Part of a small language model's weights.
Architecture: rotary positions, no biases in attention or MLP, tied embeddings.
Each number is 128 + 24 x the weight over its row's rms, rounded and kept within 0 to 255. Layers, rows and columns count from 0. The size above them is the row's rms in percent of the matrix's.

# layer 2 attention query, 32x64, rms 0.158, rows 0-31, columns 0-63
size [ 78  92 104 109 105  98  92 112  97  96  93  82  90  79 111 114  92  87  75 113  93 101 137  88  92 128  98 118 114 100  92  89]
[[160 106 113 124 146 152 131 118 158 119 133 164 139 181 108 152 133 156 139 118 127 132 168 107  88 164 130 122 110 120 131 119 183 149  89 116 130 172 153 144 113  95 100 130 143 135 104 102 140 109  71 144 112 102 107 108 144 141 139 134  93 156 100 104]
 [ 81 124 127 140 112 118 101 127  83 133 143 126 107 134 162 157  82  90 132 112 131 146 139 128 110  99 126 106  95 123 115 146 144 109 166 169 106 152 156  78 174 106 145 105 139 126 155 158 183 111 137 115 131 101 137 154 134  85 138 125 139 147 125 110]
 [ 99 146 144 142 126 130 143 109 196  94 125 117 116 153 110 127 155 135 140 115 108  88 112 113 144 133  98 175 134 153 111 136 107 136  80  97 145 148 126 143 105 120  88 118 116 172  79 131  94 149 113 109 126  93  99  95 125 157  91 150 120 117 125 136]
 [141 137 158 113 139 125 122 106 133 127  83 146 140 145 187 177 156 138 180 124 166  88  96 124 100 141 121 157 155 136 138 118 109 122 136 115  94 146  92 124 103  84 155 110 128 127  88 137 159 103 170 130 107  89 130 125 130 132 132 139 134 118 100 104]
 [101 126  94 156 144 141 117 139 111 140 166  80 147 116  98 152 145 142 139 145 119 113 127  97 104 101 157  91 119 130  92 133 131 163 122  94 127 105 175 100 102  97 125 144 108 135 122  98 142 148  92 174 151 124 156 124 119 102  97  83 117 110 113 164]
 [122 100 155 100  65  87 138  74 144 155 108 117 140 151 150 121  93 121 119  97 114 153 113 103 156 107 120 145 131 133 124 131  81 129 129 135 128 118 124 139 142 151 142 137 124 126 129 156 145 184 124 128 109 111 115 109  90 151  84 156 154 139 176  99]
 [109 106 108 114 142 158 122 111 128 143 143 110 155 111 119 126 140 125 105 115 128 174 129 130 114  97 175  86 113 121  96 113 130 149 139 123 133 138 128 190 104 154 150 139 114 147 105 169 108 149 124 171 149 127 129 191 133  80 109 140 123 117 169 166]
 [137 110 140 141 125 161 136 103 113 133 158 114  53 109 126 131 127 153 146 154 112 186 128  83 104 126 130 125 123 122 113 109 173 121  98 143 148 124 133 176  84 111 103 152 146 148 130 170 101 118 126 148 133 159 150 134 158 140 152 125  86 141 127 147]
 [144 124 120 135 145 122 110 128  92 100 129  72 112 114 112 156  82 128 129 101 140 128 123 115 107 131  94 130 160 144 100 146 108 160 179 133  78 166  94 140 123  99 112 115 155 112 132  99 137 102  78 143 147  97  97 147 111 111 141 139  82 110 126 135]
 [105  90 132 102 142 120 198 109 141 103 133 171 155 105 118 145  88 118 117 150 132  91 115 141 140 137 116 150 155 114 126 111 115 161  95  82 133 155 146 109 170 135 152 113 122 135  98  85  97  78 120 108 137 123 107 134 136 125 148 135  93 108 115 126]
 [ 86 144 120 161 144 133 144 143  93 128 100 156 146 111 140 126 143 110 101 128 152 119 146 165 110 122  78 132 155 100 136 128 123 131 126 151 143 142  91 121 156 138 163 130  74  81 160 109 170 127 127 108 107 139 130 119 134 144  96 106 191 150 139  94]
 [138  69  73 153 124  86 184 128 103 112 138 113 160 129 135 132  90 131 142 147 109 122 122  84 141 154  99 149 141 181 144 142 129 128  95 137 141 123 132 103 158 135 165 131 111 125 120  99 102 118 112 110 150 154 124 147 135 132 132 146 152 159 172 141]
 [103  77 111 127 163  99 101 130 118 101 129 107 112 112 153 103 149 165 120 114 116 111 132 141 119 157 148 118 114 129 155  87 157 157 186 146 144 118  79 143 109 165 119 130  91 135 146 139 111 141 115 139 113 111 120 150 121 111 139  86  68 151 109 140]
 [143 208 134 143 133  93 150 131  98 194 136 161 142 106 103 137 132 137 118 143 160 102 111 125 124 113 100 132  96 152 128 146 146 134 123 118 143 117 122 154  88 112 139 178 118 126 127 136 117 141 132 136 147 141 143 136 169 165 123  98 175 107 117 155]
 [157 161 124 128 104 139 151 151 128 148 127 110 132 134 110 108 140 100 144  98  84 133 116 137 141 130  74 159 115 105 120 119 112 104 162 127 153 140 127 143 151 140  79 161 106 124 120 131 101 168 100 134 104  90 124 120 176 182  98 113  91 165 151 133]
 [153  94 172 100 140 162  85 140 121 114  77 107 119 136 122  98 128 101 108 158  96 145 107 125 148 105 158 114 115  94 141 136 114  85 165 148 120 162  97 168 112 126 139 116 131 108 144 116 130 107 149 152 127 159  89 169 132 117 118 106  89 122 108 137]
 [155 173 143  92 125 121 173 156 177 154 129 174 113 121 112 158 123 151 129 145 134 131 147 101 116 127 123 100 132  92 150 132 113 113 137 148 131  91 101  95  83 118 149 141 179 149 127  92 139  92 136 112 148 130 135 139 121 150 159 165 119 143  87 126]
 [122 109 154 122 130 164 140 141  84 105 111 180  99 118 136 118 120 101 148 139 121 160 128 117 103 126 161  88 109 128 127 156 161 121 107 140 130 159 200 107 145 107 101  87 125 124 126 134 139 120 152 118 123  99 159 147 122 129 154  83  94 149 112  90]
 [123 161 148 108 118 110 166 112 119 117 123 136 128 111 158 128 100 137 121 136 122 115 171 121 105 110 116  82 158 118 112 144 129 161 169 165 140 137 129  79 152 125  85 140 147 124 160 131 189 101 148 114 164  86 139 136 117 169 168  99 128 116 124 120]
 [121 112 126 142 111 145 150 150 127 112 147 160 156 123 127  90 110 131 100  90 138 125 123 136 164 139 118 174 120 148 140 116 119 106 126 113 164  98 177  96 155 178 156 168 150  74 119 142 107 135 153 155  94 127 134 100 149 103 105 145 153 143 151 162]
 [132 156 165 123 128  89 138 111  99 138  90 165 152  98 179 145 116 167 142 135 120 133 149 144  95 152 109 102 148 152 151 126 126 139 148 129 106 101  78 162 136 170 116 125 147 128 117 109 118 146 158 146 120 120 141 154  99 162 152 158  73 116 122 113]
 [ 87 144 101 148 127 101 118 106 124 123 121 160 150 157 148  87 119 131 122 101 142 115  95 142 144 129 135 165 125 160 125 139 119 154 171 154 110 129 111  65 179 118 173 174 132 109 114  79 136 156 123  93 149 122 130 128 119 122 145 172 132 132 122 135]
 [101  82 128 115 112 175 150 112 150 118 116 175  70 122  97 136 119 137 133 140 110 138 150 104 137 105 143 151 121 126 152 107 158 111 110 144 152 115 144 157  63 153  93 141 168 126 110 143  84 150 142 125  91 125 150 132 154 141 121 128  92 130 133 146]
 [131  98 131  98 168 153 126 122 144 127 151  92 128 104 139 115 110 135  75 161 126 181 155 128 138 106  81 140 142  90 141 130 157 141  90  95 152 134 113 168 114 115 119 145 114 188 139 108 135 111 141 145 128 132 154 119 162 124 127  85  95 129 107 143]
 [ 94 124 153 139 145 167 132 126 125 129 124  99 149 109 177 126 116 138  93 106 129 126 117 163 138 138 109 113 104 108 126 137 144 100  95 122 110 129 109 135 193 130 137 143 139 113 169 121 135 141 151 192 144  80 103 108 136  86 133 171 158 161 146 136]
 [132 159 148  89 115  43 130 123 150 129  98 151 143 144 148 133 136 133 137 102 168  89 126 173 153 144 114 163 120 123 141 123 103 117 149 166 108 146 105 116 118 153 160 116 105 108 135 108  98 139 136  99 138 125 100 121 123 132 138 157 124  94  88  93]
 [131 102 161 118  90  86 112 128  81  78 153 136 114 122 116 129 154 129 147 162 113 127 139 123 122 161  87 165  86 100 121  68 131 133 126 123 184 119 117 117 127 110 100 112 146 108 117 148 148 101 150 122  81 107 136 123 154 103 129 141 119 129 101 128]
 [ 98 124  75 115 133 145 114 123 139 101 137 113  88 114 153 100 140 147 164 161 108 150 129  80 139 182 123 105 116 146 133 134 124 122  92 118 169 119 108 139 112 110 133 189 113 133 112 129 112 170 141 134 142 126 139 141 121 163 156 152 109 186 134 139]
 [168 121 120 146 174 121 100 154 151 166 113  93 111 146 151 105 170 135 128 109  97 160  81 147 155 135 129 154 111  88 110 118 116  90 168 103 123 132 126 111 131  96 146 115 115 129 111 160 165 165 122 141 122 130 146 142  81 124  88 111 143 141 129 106]
 [124  99 155 131 107 152  70 137 101 120 132 112 106 156 120 126 133 113 122 106 159 105  79 121 119 102 152 118 140 176 119 171 141 120 133 159  88  97 113 151 116 130 132 112 147  93 162 103 155 129 138 138 160 153 134 154 120 168 140 138 110  83 111 171]
 [141 140 115 175  80 138 109 130 148 125  66  85 120  91 114 162 145 103 135 124 104  97  87 113 129 156 153 121  76 135  99 126 124  87 142 145 142 139 140 127 140 113 119  86 149 125 158 178 143 119 144 123 100 123 160 127 124 117 124 131 132 120 163 105]
 [151 126 121 103 123 172 129  69 116 138 131 152  87  85 135 143 117 127 111 130 142 173 168 113 167 126 148 135 146 110 131 115 121 138  86 118 170 111 129 115 129 169  92 173 129 145 118 136  87 138 160 136  97 142  89 152 115 115 163 146 113 119 121 124]]
# layer 2 attention key, 32x64, rms 0.164, rows 0-31, columns 0-63
size [ 86  87  96  85  89  95 113 101  90 129  94 123  94  76 104 113  94  94  98 126 104  98  88  94  99  98 110  92 113 105 101  89]
[[103 160 140 153  99  94  90 102 111 147 119 154  92  79 155  81 127  74 158 112 131 128 147  98 138 119 146 154 126  97 106 152 114 122 170 138  91 116 112 169 116 109 121 168 150 102 159 127 120 121 135 130 156 173 119 133 137 134 140 146 135 139 126 113]
 [130 152 134 120 184 108 156 120 130 131 128 108 106 145 133 176 172 125 106 146 120 115 141 167 117 135 123  93 121 112 108 147 150 121 115 139 188 116 148 130 103 154 121 103 111  74 129 104  84 123 135 162 127 148  93  72 123 143 107  93 139 122 151 131]
 [ 99 162 103 130 130 136 155 171 139 102 135 124 120  95 123 150 116 138 127 167 165 168 138 120 155 101 126 108 130 100 122 103 130 157 134 131 181 114 104 148 127 158  92 156  84 163 111 128 111 115 117 138 149 176  88  90 128 140 131 106 108 154 161 110]
 [124 102 152 120 110 149 141 163  88 154 139 137 111 118  40 115 120 130 130  81 135 167 144 106 112 135 158 148 151 109 106 173 160 134 100 119 107 156 121 153 177 117 134 153 163 109 151 146 136 126 108 127 108 131 149 143 142 111 128 150 133 150 137 111]
 [ 95 125  77 135 116 144 127 175 165 124 145 142 156  98 137 156 108 127 105 102 153 144 133 142 140 116 137  96 109 140  96 112 144 193 171 104 110 158 133  92 147 119 142 162 117 119 145 138 145 122  90 144 162 101 142 107 123 135 129  92 151 128 169 147]
 [133 116 119 125 162 120  93  84 128 119 124 103 173 119  87 159 120 180 113 106 105 120 132 148 114 116  98 139 110 141 120 120 121  95  99 160 135 115 113  76  95 145 104  95 128  90 123 133 103 130 104 136 108 139 109 137 154 108  62 158 143 139 121 103]
 [149 123 150 138 122 123 121 145 127  85 194  81  73 125 119 112 103 164 116 147 106 152 149 127 123 114 132  66 123  95  97  89 158 144 131 135 122 131 160  87 135 128 112 146 106 142 131 103 141 130  87 148 165 131 107 140 138 113 157 117 134 155 125 119]
 [105 109  99 122  95 158 148 168 128 117 140 130 112 112 140  92  97 178 143 144 106 162 127 127 161 139 115 149 113 132  94 118 171 139 148 133 146 106 133 120 110  85 137 177 132 140 118 133 137 143 124 116 139  94 163 129 138 150 154  82 103 161 135 189]
 [132 116 130 128 119 122 116 113  94 128 157 109 173 140 108 125 135 114 121 171 119 130 119 126 125 110 154 114 113 104 139 111 104 129 162 115  85 143  86 117 204  91 119 119 174  76 135 142 140 108 149 141  83 114 134 125 124 120 107 136  87  95 117 165]
 [118  92 140 141  90 116 102 111 144 147 136 156 159 190 118 139 111 131 116 127 151  94 125 109 107 152 141 138 159 171 174 156 144  97 111 153 117 116 165 129 144 151 114  71 157 141 133 145 165 152 121 107  89 144 120  98 125 147 119 155 126 101 116 128]
 [138 120 141 125 168 139  81 124  81 133 152  96 115 103 135 146 166 136 128 140 132 164 156 140 117 119 161 151 112 108 123 133 121 109 101 142 102  85 157 120 147 148 191  85 171 142 165 158 108 146 151 126 130 138 160 138 117 116 143 149 133 129  87 112]
 [ 98 137  99 125 134 131 141 176 122 134 146  84  64 100 157 102 118 140 140 117  77 122 122 127 149 117 111 142 115 114  92 103 122 153 143 106 130 104  97 106 128  81 102 166 168 160 118 135 111 127 100 163 120  98 122 116 109 130 147 126 165 143 143 155]
 [121 137 118 119 104 140 131 116 131 146 130  96 174 122 117 115 140  65 125 128 124 147 131 126 133 104 140 132 139 124 163 145 115 207 157 102 133 132  64 133 137 142 172 142 127 110 145 151 134 144 112 158 133 143 116 113 105  88 121  93 103 115 169  92]
 [146 178 117 143 128 142 171 135  96 126 140 109 102 130  94 137 150 107  83 126 122 141 138 125  93  88 104  91 148 131 183 145 118 108  97 136 161 132 177 122 116 150  91 119 155 161 140 103  83 133 152 116 166 147 124 122 118 144 154 101 129 133 144 120]
 [137  96 162 113 130 122 115 100 174 125  98 100  69  91 146 177 123 108 125 157  83 156 150 108 156 125 116 132 104 113 145  98 103 153  84 116 111 132 106 107 104 140 131 121 100 111  97 117 115 128 152 110 121 142 136 122 147 105 133  96 112 107  80 110]
 [ 70 131 105 108 122 149 112 120 126 128 102 140 125 123 142 131 169 171 162 118 134 156 152 157 110 130 108 147  99 114 118 145 141 138 131 164 155 132 102 160 119 144 118 161  75 106 129 169 153  90 131 103 103 160 173 151  93 152 138  94 105 126 136 113]
 [112 136  77 110  85 146 158 198 156 136 140 165 149  79 111 114 133 125 169 176 136 130 111 136 127 133 120 135 156 137  82 144 139 128 122 123 146 138 147 154 171 111 118 141 108 175 110 158 155 109 120 135 134 134 133 133 151 130 151 106 106 105 135 141]
 [155 144 167 142 135 112 113 111 139 135 115 108 117 149 125 125 150 158 123  85 121  81 130 127 169 159 128 154 123 155 151  95 111  89 143 128 121 151  77  99 141 144 169 104 138 111 137  75 124 159 146 128  93 133 138 164 151 154 105 162 150 116  93 140]
 [ 99 148 155 182 152 129 117 123 175  59 132 136 136 143 141 156 174 146 112 112 125 125 121 155 120 159 111 165  93 138 138 100 117 134  82 122 125 114 122 116 102 129 142 108 131 154  87 125  88 122 146 133 107 109  90  97 133 112  99 110 157 141 142 118]
 [174 157 144 137 111  96 139  97 140 153 111 177 135 122 190 139 118 145 163 111 138  89  95 102  99 134 132 115 127 129 121 143 140 105 169 121  92 135 151 135  94  94 107 134 149  94 126  95 131 146 157 138 135  97 100 143 132  96 100 117 112 104  96 135]
 [142 108 136 115 166 146 105 114 103 150 127 111 111 134  90 147  98 142  91 119  74 110 133 120  92 123 141  59 116 135 128 105 113 148 119 173 116 132 129 100 141  99 153 103 179 107 135  94 121 123 105 139 107 122 146 161 107  89 113 141 154 106 114 104]
 [136 143 173 120 156  87 122 115 149 130  93  83 155 150 176 170 138  94 118 159 142 110 107 112 168 130  94  93 159 111 173 115  91  99 153 134 122 112 113 147 131 133 115 130 124 150 118 101 119 171 131 141 113 109 118 104  94 137 140 153 156 106 124 118]
 [132 119  66 115 125 130 130 159 138 153 138 121 142 123 147 119 131 176 148 130 146 145 121 138 121 115 110 147 112 151  71 187 154 155 130 107 140 146 120 125  96  98 138 141  92 120 115 145 144 112 116 109 189 183 147 115 125 139 134  89  94 149 146 136]
 [159 101 120 116  95  89 109 115  84 141 168 143 112 155 123 122 128 154 124 175 138 117 117  95  76 155 144 107 149 127 108 130 149 124 147 166 139 164 131 136 119 114 130 112 123 142 116 182 137 154 102 123 130 163 125 135  94 138 131 199 145 117 135 106]
 [116 130 148 129 192  85  85 103 163 136 192 139 137 124 102 131 146 169 132 147 131  95 113 100 136 123 126 114 151 139 143 122 104 137 156 150 108 128 143 143 123  99 167 109  94 106 133  74 117 122 145 117  99 116  97 147 134 114 117 118 134 152  91 153]
 [162 157 146 112 113 105 143 111 127 169 103 138 130 147 140 109 127  96 106 107 160 137 106 120 151 121 102 163 155 107 153 136  95 139  93  95 148 109 126 127 126 185 114  90 141 100 104 112 125 115 134 158 120 149  59 104 133  90 125 153  99  98 127 120]
 [137 125 119 119  67 153 132 170 156 122 124 104 103  95 121 105  77 131 177  85 145 111 135 138 155 133 101 136 151 136 122 133 132 130 112 101 155 138  85 151 103 121 123 186 130 133 128 132 111 130  94 148 141 133 125  89 147 121 148  82 163 159 134 138]
 [152 172 151 109 147  87 124 146 151 130 137 120 148 131 213 103 129 108 137 116 106 113  86 124 135 151 175 149 113 141 173 144  80  96  99 106 125 134 135 121 140 133 128 119 169  93 127 137 129 139 136 121 136 145 131 137 122 104  78 120 119 143 100 116]
 [110 127 146 114 159 158 110 102 157 113  92 143 107 159 140 126 143 139 132 164 119 143 152 117 139 125 109 124 102  72 155 120 135 134 153 173 118 177 135 138 126 127 120 132  80 133 102 137  86 157 162  88 111 130 134 114 106 115  65 123 118 123  84 122]
 [102  87  84 114 145 132 149 145  85  95 134 131 165 116 142 144 144 145 149 110 147 167 102 109 119 140 104 104 109  95 150 134 144 126 161 164 145  93  83 143 116 128 104 152 136 178 136 125 144 119 155 133 125 120 137 182 128 153 178 139 139 149 146 143]
 [138 116  85 133 161 163  98  99 136 170 118 120 141 169 118 123 128 147 116 110 104 136 142  93 121 147 162 118  81 130 136 150 146 117  83 138 122 137 110 146 141 113 133 122 106 109 141 110 174 156  90  90  93 148 110 139 126 158 107 124 169 127 100  76]
 [175 173 130 160 133 123 123 112 161 112 146 163 109 102 127 107 143 143 134 148 164 140 126 152 161 142  96 116 130 167 143 134 186 106  89  78 128 124 156 138 106 165 132 142 121 125 150 149 117 107 124 130 146 144 133 108 110 113 114 118 174 186 131 132]]
# layer 2 attention value, 32x64, rms 0.0992, rows 0-20, columns 0-63
size [100  88  93  82  89 106 125 123  99 103  90 100 105 102  99  97 129 107 104  83  97]
[[111 104 110 127 165 102 130 121 109 124 176 119 126 121 151 106 171 162 123 133 126 165 111 121 125 153 145 134  99 137 121 143 104 166 140 116 164 113 145  86 161 176 100 109  88 132 133 122  92 111 139 139 118 135 114 151 139 185 103 137  90 141 177 123]
 [ 79 110 134 155 160 105 150 123 137 117 125 110 121 183 161  92 122 125 123 128 130 126 130 136 115 148 143 156 168 132 179 153 131 121  84 155 106 138 155 168 124 146 130  89 129  90 162 136 167 115 139 125 145 137 127  88  83 157 107  97 144 124 140 130]
 [109 105 134  90 120 116 121 125 123 123 126 143 193 167  99  99 119 130  96 127 178 128 142 165 138  97 137 122 128 158 130 165 127 157 169 142 118 108 136 106  98 159 148 159 151  91 122  95 150  97 163 110 132 119 109 148  92 154 137 103 124 130 165 128]
 [137 141 145 135 106 154 109 103 143 157  99 113 127 159 165 107  80 115 122 170 150 121 143 156 141 135 120  73 151 143 164 106 172  83 100 177 102 140 120 145 116 152 160 103 129 120 116 113 153 154 123 105 144 124 111 104 105  94 129 104 157 116 136 124]
 [113 108 110 136  95 116 155 124 106  95 113 117 136 125 127 159 169  98 145 108 127 164 130  92 104 147 122 140 148 120 178 119 122 118 110 125 100 148 146 117  91 103 101 130 198  94 153 158 160 105 107 140 119  74 108 138 165 151 131 112 107 128 124 147]
 [111 139 144 123 125 118 136 152 115  84 164 118 155 129 137 137 100 178 163  84  97 102 140 164 141 131 128 131 129 117 131 128 123 122 130 177 165  83  80 109 142  93 148 160 119 145  74 158 139 135 135 130 109 165 133 130 107 117 161 105 123 144 149 101]
 [126 135  99  98 154 117 113 160 108 129 110 156 100 110 139  94 113 125  81 136 142 104 139 148 111  78 162 110 153  97 137 111 106 113  88 171 140 135 119 103 117 130 101  85 145 154 137 148 172 103 133 113 124 102  77 139 175 129 104 112 148 114 127 135]
 [104 167 116 168 164 103 105 139 132 122 156 118 152 118 151 115 151 110 130 106 122 105 112 118 168 129 119 148 132 119 120 113  92 145 150 134 135  78  70 116 126 133 164 173 145 118 119 132 115 100 117 110 136 180 132 163 104 158 158  76 131 117 153 126]
 [145 137 117 114 131 144  95 126 156 117 157 116 116  99 158 117 149 136 167 151 141 167 140 136 152  96 107  89 110 166 140  84 126 132 167 125 124 114 132 110 101 153 155 167 103 139  87 118  86 151 161 163 156 158  92 131 108 114 130 113 128 149 164 155]
 [135 153 104 131 151 103 145 153 125  99 160 155 114 118 141  87 128 180  93 133 130 122  86 134 146 108  82 134 129 110 180 108 124 108 107 123  75 162 152 157 105 117 139 160 148 138 106 121 142 143 112 109  85 105 128 152 156 118  85 116 134 158 134 122]
 [136 119 135 142 113 172 116 151 142  87 138 124 104  94 111 132 130  79 121 146  97  94 182  98  83 115 157  99 148 113 118 102 125 125 149 125 146 142 120 174 119 101 113  89 149 145 115 138 111 113 114 160 102 131 135 136 148  96 150 180 136 130 125  88]
 [157 114 120 164 111 119 111 175 124  82 120  99 119 149 137 160 121 119 123  81 107 129 108 140 152 173 152 163 128 143 122 104 105  80 123  91 122  82 102 112 162 120 144 128 128 156 127 161 121 170 120 169 106 162 116 129 144 100 128 153 115 145 135 109]
 [114 134 119 147 114 100 137 154 153 112 139 113 109 139 172 139 155  87 169 130 106 154 150 129  99 127  92 104 177 137 117 123 115 159 109 150 166 153 114 142 133 139 154 157 100 121 132 187  83 101 100 122 146 126 128 123 113 140 120 114 131 166 182 108]
 [109 144 171 145 154 121 149 141 136  78 136 125 102 110  63 154 142 145 133 104 135 122  98 164 143 116 126 121 149 129 119 116 106 117 151 121 124 130  75 147  70 100  97 145 144 136  99 138 111 110 156 137 142 177 127 178 100 117 113 110 105 121 140 137]
 [ 98 125  80 132  77 128 150 118  91 139 111 139  97 152  91 138 140 156  98 113 124 122 132 111 104 141 133 124 112 125 120 123 151 117 134 118 122 165 172 103 166 112 124 137 175  98 128 148 174 153 137 129 134 145 138 159 153 112 166 128 181 101 120 169]
 [104 144 157 141 126 109 151 141 114 194  97 105 146 136 100  82 184  85 128  93 116 151 141 103 126 111 139 119 143 119 150 172 139 137  94 113 101 128 119 154  93 137  89 101 158 161 158 120 147 108  78 124 128 120 127 140 126 139 123 123 110 130 134 139]
 [133 140 160 139 131 135 119  98 164 145 125 131 155 186 145 113 193 106 165 144 133 102 122 118 172 125 110 155 136 118 146 153 142 123 165  97 106 103 113  91 113 123 129 125  89 120  79 158 123 145 140  90 149 164 160 127 107 131 131 140 167 125 134 133]
 [ 96 163 161 121 123 125 147 151 118 182  87  85 120 100 105 147 119 124 132 121 130 141 116 124 128 128 169 111 136 140 104 126  86 136 160 116 153 101  96 123 132 162 114 118 103 191 148 112 131 142 129 129 106 145 149 121  96 110 199 146 142 103 122 129]
 [137 155 123 150 129  62 141  83 140 126 115 131 166 147 146 165 136 164 119 128 174 158  89 154 149 111 145 118 161 111 135 141  86 122 146 100 103 134 135 127 148 169 133 181 116  95 140 153 150 144 141 113 152 142 154 146 113 136 123 124 152 144 161 134]
 [119 100 104 159 169 118  98 121 102 133 142 139 138 146  81 139 157 126 124  69 157 133 137 176 157 118 116 120 143 142 126 128 126  99 125 122 101 144 144 127 131 162 107  91 133 117 130 106 155 134 142 135 122 149  91 126 120  79  58 125 119 134 156  85]
 [131 117 152 122 114 120  94 139 124  95 140 124 145 116 127 128 183 113 113 130 111 121 186 100  91 147 142  70 110 130 128 128 160 132 140 155 126  97  84  77 131 115 113 122 181  90 128 156 104 129 126 137 118 146 121 148 140 120 151 102  95  87 154 135]]
# layer 2 attention output (transposed), 32x64, rms 0.272, rows 0-19, columns 0-63
size [ 81  88 123  78  91  88 136 109  98  90 102 116 117  96  94  87 136 114 106  98]
[[131 171  89 139 121  93 116 170 144 146 155  97 120 139 133 151 144 123 133 144 106 166 141 119  89  85 140 108 154 124 150 130  78 107 101 146 128 142 154 138 111 107 151  91 102 121 131 153 138 143 116 116 165 144 164 136 123  93  76 118 178 125 139 118]
 [137 146 117 138 112 167 121 126 106 154 120 186 143 106 119 167  97  95  91 104 134 142 141 142 139  98 127 116 120  83 153 114  98 117 174 156 129 121 112 134 105 158 103 119 147 123 140 125 117  82 165 122 137 111 108 129 166 109 133 119 128 101  59 115]
 [120 138 122 133  86 142 113 121 122 131 128 143 155 137 124 139 139 142  92 110 172 134 108 145 104  97 102 133 133 113 114 114  92 138 115 151  90 168 177 121 132 154 111  78  95 132 158  88 164 121 128 116 120 105 146  93  97 137  77 171 152  98 122 105]
 [140 138 141 148 121 119 131  83 115 159 110 127 139 136 114 119 114 119 101  88 143 136 114 115 138  74 117 141 111 105 158 122 146 147 181 125 101 143 116 170 120 133 106 137 152 132 146 130 158  66 143 145 144 105  59 150 140 171 136 169 121 128 102 130]
 [140 128 203 117 133 189 121 121 127 146 133 120 137 119 156 132 118 139 133  99  95  94 175 160 145 143 135  84 110 137 110 138 126 152 123 142 142 110  84  88 124 124 110 134 101 128 107 103 112 144 158 132  97 185 118 137 115 101 145 103 109 129 109 105]
 [115 124  97 154 141 116 154 121 176  89 112 131 130 121 120 158 148 123 165 138 110 141 121 125 127 118 133 138  90 115  85  98 105 138 123  79 160 106 182  89 126 131 172 125 147 153 128 151  83 149 118 126 107  99 145  97 115 158 105 110 153 141 148 162]
 [137 130 123  95 141 144 136  77 146 165 151 109 156 134  96 134 137 122 127  96 139 164 169 149 143  86 122 153 114  84 153 164 105 151 160 125 141 180 113 181 138 151 105 114 119  81 128 127 110 133 149 110  96 164 125 140 144 135 129 118 104 112 130 111]
 [108 134 110 141 106 139 146 123 150 141  89 172 138 138 134 161 118 115 143 137 128 107 114 138  76 143 109 135  89 158 109 109 149 113  95 106 142 123 184  98 138  83 119 142 122 164 115 165 123 135 144  99 127  76 182 104 146  89 112 147 139 120 128 130]
 [120 142 129 149 109 101 133 146 128 157 107 101 107 121 122 140 140 144 127 147 109 111 106 107  89 164 112 102 128 115  85 115 144 105 120  83 143 144 134 163 152  64 132 102 104 159 153 128 111 112 110  95 161 115 109 128 120 117 123 186 169 172 156 131]
 [ 94 116 106 142 154 175 151 114  97 131 118 128 111 117  87 180 141 117 142 117 147 109 199 122 118 103 177 168 100 115 131 147 179 138 113 114 161 145 124 141 127 131 117  89 144 125 147 117 149 113 151 111 109 143 140 121 129 101 168 101 128 110 120 143]
 [149 136 177 130 141 113  98 108 144 132 158  82 116 133 129  94 172 150 166 153 121 139 121 123 161 180 159 142 132 108 120 108 110 124  75 126 138 117  79 152 151 110 125 159 119 104 116 130  95 131 123 166 116 154 105 139 131 141 171 113 110 165 127 129]
 [160 124 147 135  70 157 102 108 135 148 114 123 115 113 133 170 171 113 175 143  98 157 105 138  77 153 117 115 138 171 127  92 149 117 122 130 142  91 116 106 102  88 136 132 133 117 101 166 118 113 126 108 142 133 123 134 124 141 173  95  92 145 123 146]
 [101 131 108 134 141 118 161 152 182 126  94 123 111  84 140 122 106 142 162 136  74 116 133 107 140 126 144 115  96 125 130 102 121  83 153  67 144 104 105 135 142 105 128 127 149 158 109 111  92 157 152 123 131 103 150 164 147 114 152 104 159 154 136 153]
 [117 104 126 149 105 137 123 101 117 103 148 147 149 117 147 113 159 133 139 143 149 142 142 134 105 184 129  97  99 108 111  81 133 131  75  88 164 112 126  95 129 123 149  80 114 144 134 168 174 151 112 136 118  92 124 135 140 109 138  93 131 155 176 125]
 [154 126 191 137 119 122 153 134 119 119 140 116 177 132 127 139 126 117 162 113 125 143 139 135 141 111 151 103 119 157 128 158 151 184 137 165 140 118  93 129 100 126 113 138  92 148 109  56 123 124  96 140 111 121  89 116  97 136 120  75 124 118 129 103]
 [148 128 136 143  90 169  98 121 152 132 111 154 131 139 136 126  67 118 110 102 142 145 171 168 128 167 124 172 166 146 170 110 141 141 161 143 115 139  87  85  93 123  91 135 115 161 132 138 115 142 145 147 121 126 155 116 159 146 131 134 122  97 115 110]
 [133 165 101 134 128 137 179 149 106 116 147 168 115 132 141 164  75 119 102 171 150 136 119 126  80 161 123 125  94 111 136 131 152 132 118 114 110  95 140 146 121 100 151 127 177 144 153 117 119  85 138 154 112  89 182 125 127 138 112 143 130 138 104 125]
 [133 130 133 109  70  89  86 134 148 126 114 104 138 168 138 114 105 133 128 103 146 154  78 162 122 145  94 121 156 155 155  82 129 132 109 126  87 146 141 106 126  89 130 141  94 152 132 176  85 117 118 146 135 107 101 115 100 147 127 120 119 132 136  96]
 [135 141 121 129 103 138 133 156 103 112  88 163 141 133 119 133  84 105 129 137 146 138 101 136  91 102 133 123  85 171 113 115 132 110 122 121  73 151 164  96 103 128 130  65 125 153 135 121 182 106 171 110 113  85 121 113 123 139 104 135 127 138 116 109]
 [163 118 122 102 111 104  82 105 107 155 135 153 130 111 103 122 132 137  89 151 167 175 115 145  84  95 103 122 127 101 154 126 115 109 137 184 138 124 120 125 103 168 112  78 104  85 159 149 171 106 131 119 119 126 124 147 112 129 119 147 123 108 147 130]]